Part of a small language model's weights.
Size: 10 layers, width 448, 7 heads of 64, MLP 1344 GeGLU, vocabulary 32000, 54.8M parameters.
Architecture: RMSNorm before each block, rotary positions, no biases in attention or MLP, untied embeddings, normalized queries and keys, attention and MLP in parallel, capped logits.
Training: a variant of Muon for these matrices, 323M tokens, 4935 steps.
Each number is 500 + 40 x the weight over its row's rms, rounded and kept within 0 to 999. Layers, rows and columns count from 0. Numbers have three digits each. The size before them is the row's rms in percent of the matrix's.

# layer 3 attention query, 448x448, rms 0.142, rows 172-285, columns 224-279
108:498477499540517496558473546498538481533586520533520547522499533512504433415503531437514506491464496492494480494476453461559453471487442482447485455535467461510521528497
104:484464430477466522573515465522532534492528458551463489489497496511546450534461518475539508473511428451564541559476590472464516512486518487508513554497540529476500432521
104:512563426467610473453476452464482513454488460506465548469501500499592497496464504435476460540514574467497481477557532462469521476487522533480515489545515471516541460532
099:535487528419526585469500506447523607469486496485474392500483472429498455500576470471513524451594468476513603447504430563477523501530551525511573441563504555500554478521
106:483466531501495496515534504476380543477465444497496526500549431531436494432490506485494516581516520594492503505493497435452505433450380445478518571527491503490478490554
096:462470475491527490460510572522528546503468505472555490454596509460467492473412424466525524481448625502564463511614509537494505487496581473467493488474518538463511491442
103:520536495528502580428454446495479544530471505537470523589487561489463525539486609579491496488476514561485533516482573479527524486488532524513476489499451392486539482507
097:534590434544478455512528565451501496468508425485493395509527493526422491480512423541526528511521438517477549549480483492528541501550492532471516495508507470470560546521
100:488486558479546547437541495531499490551474573495540513496534545431530521511553557510488520489574531516523500387520443493545483521442548491474507417518526436530526466472
100:521476473478535517466500511502454522526493559501451424586547482518462518515406510552508565502572538503494498560463498470444478472432476477461484541551473562518513482544
105:564483473488512498493500435558477492565512527485514470485525525513456504546487559481479525469511519488439518475469534485509453542455559536536568450468539541523558524475
099:527558453545543570467503518412459444534515463479530518518515550519381541561442487527510512505521506521501480506528590486514540481485494499459577462485457445608491452488
099:529511481420479479519449458507522428579492468500547494466520534496545508549487476468467528457560534476473582482491490526465488453450480565472550466502505494429560506518
104:417488414563464488472479525549486485487491514487483504506484527447515435488494492591544467491409438498514499434544523539606436511625510495538478457546461510499447489467
114:443474533478557483458493505513504543513549516468524500534489499516545557558534534578523535506567485535504467501453510472539479596529525513525469536523476435506564485425
102:507499594540516500472548558472510546543558506460514534535608543484528515497433524510545491479507472464514425446523504504446448477504548536490522444474575531443493516499
107:510463476533525481492537495549464570490555559478518490521600595461504540530511502492550531520523501574536449575440550564496451495501546446485545439493598489486437441559
099:533475485473480549514465480576626578535506494538498488553469446448448455543390514541496474455507526479498523540547455506555404484471496534458528526474475549500526487534
102:450563497523503525515553503480474489488492484507565533476457508498485515496536490511454502462465483445516457443598462535503457471551511561436510507506463498533500523481
100:457526454557566480534529555503534485471516592587488509548528560514415544462541485506434552534510489486509516562497590469538432534518451492455537487460620540510470471468
130:494455521452526555542415469459526473452449482508433489524553526467473531530551546483514444431518442544509580528511471481522503542529459496481510540528466452514483453481
111:516461460506449443464572495519467526553491450494565520497542501530456434426484479545493419596504491503463479490512489545513535467560457602484537489487513552469512523523
075:543468520463505575537510518464515498461505590549467496504473457441537493550550439475498581486497492510573463486509505498553459576496520461500506403526463512508441490502
099:553513537489478542518499447516558481429572507545479490561506608433571576470466546488531537427491518512496458554487481530537495513497508430470466542534490412545568509492
096:490525525479459553438492469556547441442524498556499488584556588483534499487510555532540562474452481483552483439498526533548498495486530400529483559578459468505523483517
093:550511488517440458502596444505467492500563496526481502532402478488498503497461498567477415478531491525526555542428455469521438468527494398521489540544501477508486521498
086:455470452521428525494486527481488502522489501507491592479470531449455561461444533469465425484502518475487523564507543534546564559495383509492490532467504574480546456489
086:448444481515480564492465537488419471532492508422507499485565574521434442488507606482455597489496513499516492501495501512502506465513506520544419502527596504507547577542
159:528551495487537528479484488474518477472459547369470480504429516540508499600471487460496539493477504538474506504560538468520471503409527439510493472519487459510414523521
111:588540473557491495515507574479534544497464517497505454517512475485523509561508559407483558432471507560512536471577501458487449591431491486501505501490471490462459476481
093:512454508463493548553479460518530555518611541531519520518527485466551533464515441520515519498518502448451441579449463529484493461520539450547471451540516527521576497486
082:535458477474517527494482438527524528486486548506520548523585463539581465550489435578548490454521505466502508544509462529456486392501514513547532507496537541552553462552
089:523455476439509585531516481537536534470580534557522526548531488507595537532491441555495528455518510467463458554490472511538483489512552439516469490528477514555579489486
095:518483462481477625568451458511554613525521485515528541493553487540538529533501457481503547478509521472465540592465520510477482491468567542579440452506541545499565528551
079:483475438482519504468525492404497473477445485528492523504481527500497449551519499455544511375512480457513542494534503488458513468492527490451503525499479535590451577528
084:564569479508472452516488545465467510452530492481505524487549534567546564510516540529504546552442495611521547523522534546511461498502563473555467490567532521464560454542
082:460489490449536496509485486493527478426462520534461466487469528548521491538517531466474525442538567511456477493514498460454515563484471551503494524409461579498523478472
076:436534545487481467478562432558533409520625501518449487481488507510500497458508467528525479447499487470473533484481474471469492489501428524481476540486549482467452444453
085:511443517557542503429430471433520616556420533483471519451522467529427451500472404511516456509456484519527484445502534476486510534485490547507537492511440496493487466433
081:469473529475464530524468477461507462469457572468451467473497464492483464481485524491603526395459534494502475449457475545501482457494437494440550472496546475503501547468
081:447498515580537477554553509541466523533486504413463440460487494561393441513493517572568490548489510475510513556472495503505551438495568494601512453525452513520501515493
090:546506513540519516449477542458506501557542484494517447452431476453462502532438566408468461413463493438439502469537539429505557516577518553495533540433431487491537535536
085:537402461468544507531484496497524582533473497498494564522412555436599514515461479498364502480499493512492478437583507476473485511551527502427478506445460521556530595478
085:485580538516488485488509565471504507457568510493512458522509490519455530504493481502517494544496519423500451452595498495483520497548494463540507565501547520473463547555
077:527502454433532565529484509483532565554504494515492474495460442536512545500457491491481458484517527472464487476538452513501514565477498512480472512454482580547468499422
089:486518469466546455514512474502575502416541528493423535447542492510541467502453513573405487470478465472449487503533487512475562528438463523473476490510523475546527491478
078:448461454576561484505489451555557527556476492510515544522500463501538444491485448518495422545547420579542554549548556496487533487473475502514521429558456557527493510441
086:479453508491515469512498546496479499491488517515592555450566485515457529542511467521475554460536524538552512471506517486469445487443467533528499514463543526583504472505
086:484555497560538528538496485539449469433537566524474443484485450507496422437433536485512481444478554442489518459521534433493534492523524475548418548587478427541478513460
079:463544505506480486539483513583526497427539541527491546519511535481526514496531510456520466505467448458488410478517509585512573504468508502575539539500453457527519503542
082:494480446546483558505530465534502510506539448533503535528492427502508436474528424536556554532528455581560520563424538545493393484535500509518514517527529533424504510485
080:526566505499469508493528481506520518405464488453477559474464480447564470475443511583547492518563442550399503490488488494468480477565551501421493508514518495472544503488
083:536481468540518473558550424507547469471514486473451525568471554458561481513527534498565490492527546504563453493458446468446509460491500470575476455487460510485553497516
081:581437574439495494509525473576532541592512538516543440481455451501547514474504439530499462437531543425516472500536449413446486499528532486460567551492477439483506513476
085:540511502510526516596483497511552450502509504543586533518484468487475456436454450520529509519456511499523524545466470541521459582499500513544524467491451572491516501391
087:503476463515574497451470461485464416514461512558457502523506524493438414543575490458489466470441506537570525526541493460534591494403446504510462505488479520486488533543
086:539507563514461484529460496511483524447564477537555502511473397476447560495461506510543468518494547472542483483487507449549518497492469483521586462490511463449540429535
096:469531522522538546479549394565587507451467460457509522510482555522528548507527551506541554503458451534566477462421520522502444492475549446517444510561465450492566500488
086:478518498442523555467411478492456557502462574525501590534558494534469473552512487517528454447485464405520537515517515497446540552506522506572463553510492463534501540510
086:551540568540456485504496486505593487514606505528563467460439494544574474494541478481526539450551512507590510574507482470555436501516475450526553490482482483514534520498
082:523448522511446541441483545505430507517484545466522510513548497499477449456489532487518553400560443485493498486463452437427484508520480448503505523457496483501478500488
084:558484511460495555541530482519540537486489540535502492588479473582460531491528463465489511462494540485533489470503430513415475463498452435452512466457551473578461527528
087:439483484510515513457486512467577520508472466510540500553509479516468497527538493448574503422470521518501492441502486434527541505440426483553488502474514509483519498422
083:469545507527559490475456537525540544510439514439518556507574512555536500588520457501500590484534512519560500514473489525475465548479512477505510456493514479532478490490
082:566496532477472423499591466510446497433528462490544504501489508501535616556502491485526577563496531488479474465477483556447439479502583521513484523509514529519517514503
089:537496502438499491547530518497526544572462519556486496531511490525525527477501448480460488474491535471509473498572501471546511476496548476451497469537482557536396538518
082:517466469517442446554434494458517522566473537536557564487547462526532454468495409525561533537524420563505529486450531578504444462494490504532532482478465491461489471449
079:515536487507480545525446575503475462543518453536526510621506501495518442531520501482520538537454504484552525497502527477535535465486494530532516466489484553505497521537
089:463549504485470455488613492520500470565504473466443471468485556494535519528462514537510535521451455518414456476478472546527564545535512563533468532519502427414567493423
084:504438477490573518415528443458531481475504504535486512496478470493477459517507486451460474482492513443459475483557515490558521577427452548509516563517465479545510539578
086:467521472483540521520537528512534588501437562423554555493577469568489479514460504493490526474536433477502452445473556509430473436510538501480459482465592431474464522503
083:553525548521507523442540527501475556444542448515462522436509564520596493517518502516529557483472448486512483530575486507464474504508574459542430543506548471545525513591
083:467538554460615482507514512516448445556494489508447428496535486451547577525467469569570506472475473539552496414531498457399511434479555474523550531495493516510523587509
085:485580496469509510394405517508548487614464490493488494537505458508476546448512434498530486553524527566549502529510524496471482546532512542458475482535475519486463533479
086:499492497544553498436496471452442560551415462448419413474558463522469474496473445409468533519487452512413521467472471511500488532532578541454445489475470455433469512456
076:507494482475541459431540555485542457417485574498434511435481450534519498479504478436523566504482561493512506497527435493484512465475458487470482483520505461529465439497
087:505484434551481546558421501488544479526491515481542572454531472551468460517487558442534460493593534465549503540573555464515474500434424571520517461442536529478558548508
077:535403491461530485470425565530538509495528488556466496532510567555515543474593476425437490563414492533526478486529481493532590568428441393497528482525478503525480493472
086:517563456537539452519444459484500458471442482518561454486501449469448503496514449499499499511415585498407530566461531524479523457514436468513484470564440501554448464539
080:531536524551509594375536411457480378460484438533457523514462549454536526519524524523540481454468486529509557508507525533506473529460542405483430511553435474471452490539
087:482489513490514545451460590519521497461559473497526500500481551442477556481502544441450502516471550514511503470459444508533543595541497535435506490425563486446560579436
086:499529520476515484549536528569496526496547428417586502433479472552500538470436429521478506496494467485544467521548547489500518450490483486538527515491420460542430497477
092:536498519516573547529393466487539551507517497482431454482496529481452455492481474478478498480516523466511512491498563435553496473444555522447504499567463472496540517512
084:465555485475538493566533522482460491541570451484519466462502452473548456534471476583489505482520521481479555533495529538480423421478511474559467532528533504481484528507
129:401508481523503462557417512445489484515459471508441508573539504524495523523518527483521505515502499529535515495488537515544523539501446509508466500449497554515505490543
126:542514481497544471540510498481501533550456503506427539571561381504514547492428443498487539478504497492481465468498462472495531564499445447524521502517554499526483483535
116:466506488521461502491519505480562507409458481460504535429465588500490528522567519572471461562472451499528492528548512485463473464525524556441480505507515492472519539425
122:531483501446545547402520472488530507500493544523463514533547557516483505593474507431444592548493541536540497512420453537559534504526492432519550461588498533486473503536
118:607461542492454516486489513444577560487482469513485519536525497463480459471514556458416551475424509430463494465542512513461528516461455486433546426503487491475525509547
105:524475474517475492464457496466480390536495473532453509598521470489501479493511511548460577470549550471492504511527535519470460441432550509546512514475515489478456471533
109:429488566465476502487567537512508507569542496439496479481438544468531526477513493487503496486541493554537461413424505579521529477508547493508511510543515476550535517498
100:436521581466462551539490517445509530509500411599584567554525475547475503496423466516518487496554482503468467485493455432511447479560525499488524501488601508558450527485
098:453435488517523454470493463488480466498487529473434420504527508484478433519542529528532477549432442503495483522522520474504550503556485509492506451520514475495558541531
103:454492514430508602450471471465494457555540550519524413557440643505543473492439502451550562571524542562507526448482516476495519536543572470576462458541514524525461531535
118:558533514454457444491572534472532519489549491469478554467541376545470490513489503563453513524496527438492485453562505437403480469464492481518498562517522447475530406442
123:416513499453478539486471497504511428454509516538565471464435556547486543502566485527514465536510482537547546549464529449557426466532561521526490494529473546548499527508
102:552487567441462516443511534488570483481522526572549517501495566454510547584564495476490575503469481415449515538485456555531496515509528538478534472541561544463532523419
094:541455499509547550509518457519551471459550468601525476526426488383488556537461488492446613520522546460477516536493437493533506562521469532480450519569467539440546504487
104:455484439544504528501479492582520552469461528464501453520528481439444524458562491489495496503493431470534543451542468579577516597508503449492533508513542566517514498505
103:526513471415530448570439521477463489553506537557510488472422431557492454537436535444611481535500534482444558529510501446450441468505481541508463573444467476550390442442
102:561477526527505614507497474513501550569495464442465531570504540507554502411546503449552456460500439481553477486462423557507512439517494505509523529549492504494447666461
100:521445475502524455488530462511511539492449542501503476559470506436513524530488426487531486514538478598499486420477490475500528560497441489431453454537431499496539546563
106:502593460576509498536556543481582493454475526441532530466513492520528549440552430508499494482410390507512526532478444450474479483497480469552498511520506480501481424497
112:550451452445510455506513495486531418458454507515532526488441464528511462515481490490480547511577506510513500537560447439507473480477571517529522409473473495532448449437
106:516515489436507526483527483487539521460524526527386493522487442491516487517519458438520554538490501512494539512491515437494405489452449527478453543513517484489515493525
095:457487523491477467399463462406481482475490529484573501470484454521516470507430474562493454478471561547574484452466521504495478516484487473582525476449522467518576459442
102:496452484476442482493572527456460460532561503453475598499399550449529509450540517542479484422567542454513448526481503495521547482496452538534419494503477499468570523477
100:509425505562490500478532475536446564472529453498532472507480533481530453479526546468448472438585487500491548498533480501523556519507515539493502428517507540468469509489
107:462458485529530489417526541539462457521536504507523476455507571464530508513539524486484560448508477536566532445493538562469558448545443577501521543493510457531625533492
105:490543449541477563387516434522464467548509533525525421428444519470457525486438468504450495482512556559536543501492544467521570443526447548550447450484482458475533563456
105:557468521502508541371540484506496475504514536462551466467562535495495450559463482494510568549506476518456480460486521566469539483519502577513551536522571553509549567500
097:474550531445488513538495469490492535552589481492463481487508479527432595480508469502492515506466506522440468470398520579462555538488475491440512497496474461486455523545
096:537510477472527458483561482440418487429493561471499497452472463538517520512478504523476500479528494476518539466462470502496487585562551502475421525482458455476512454450
112:474521530511540432560528495483565495577505470444539529539512563550518526492621485477528480444540460576535543526538541486511539465572500467534406502512449509453454536434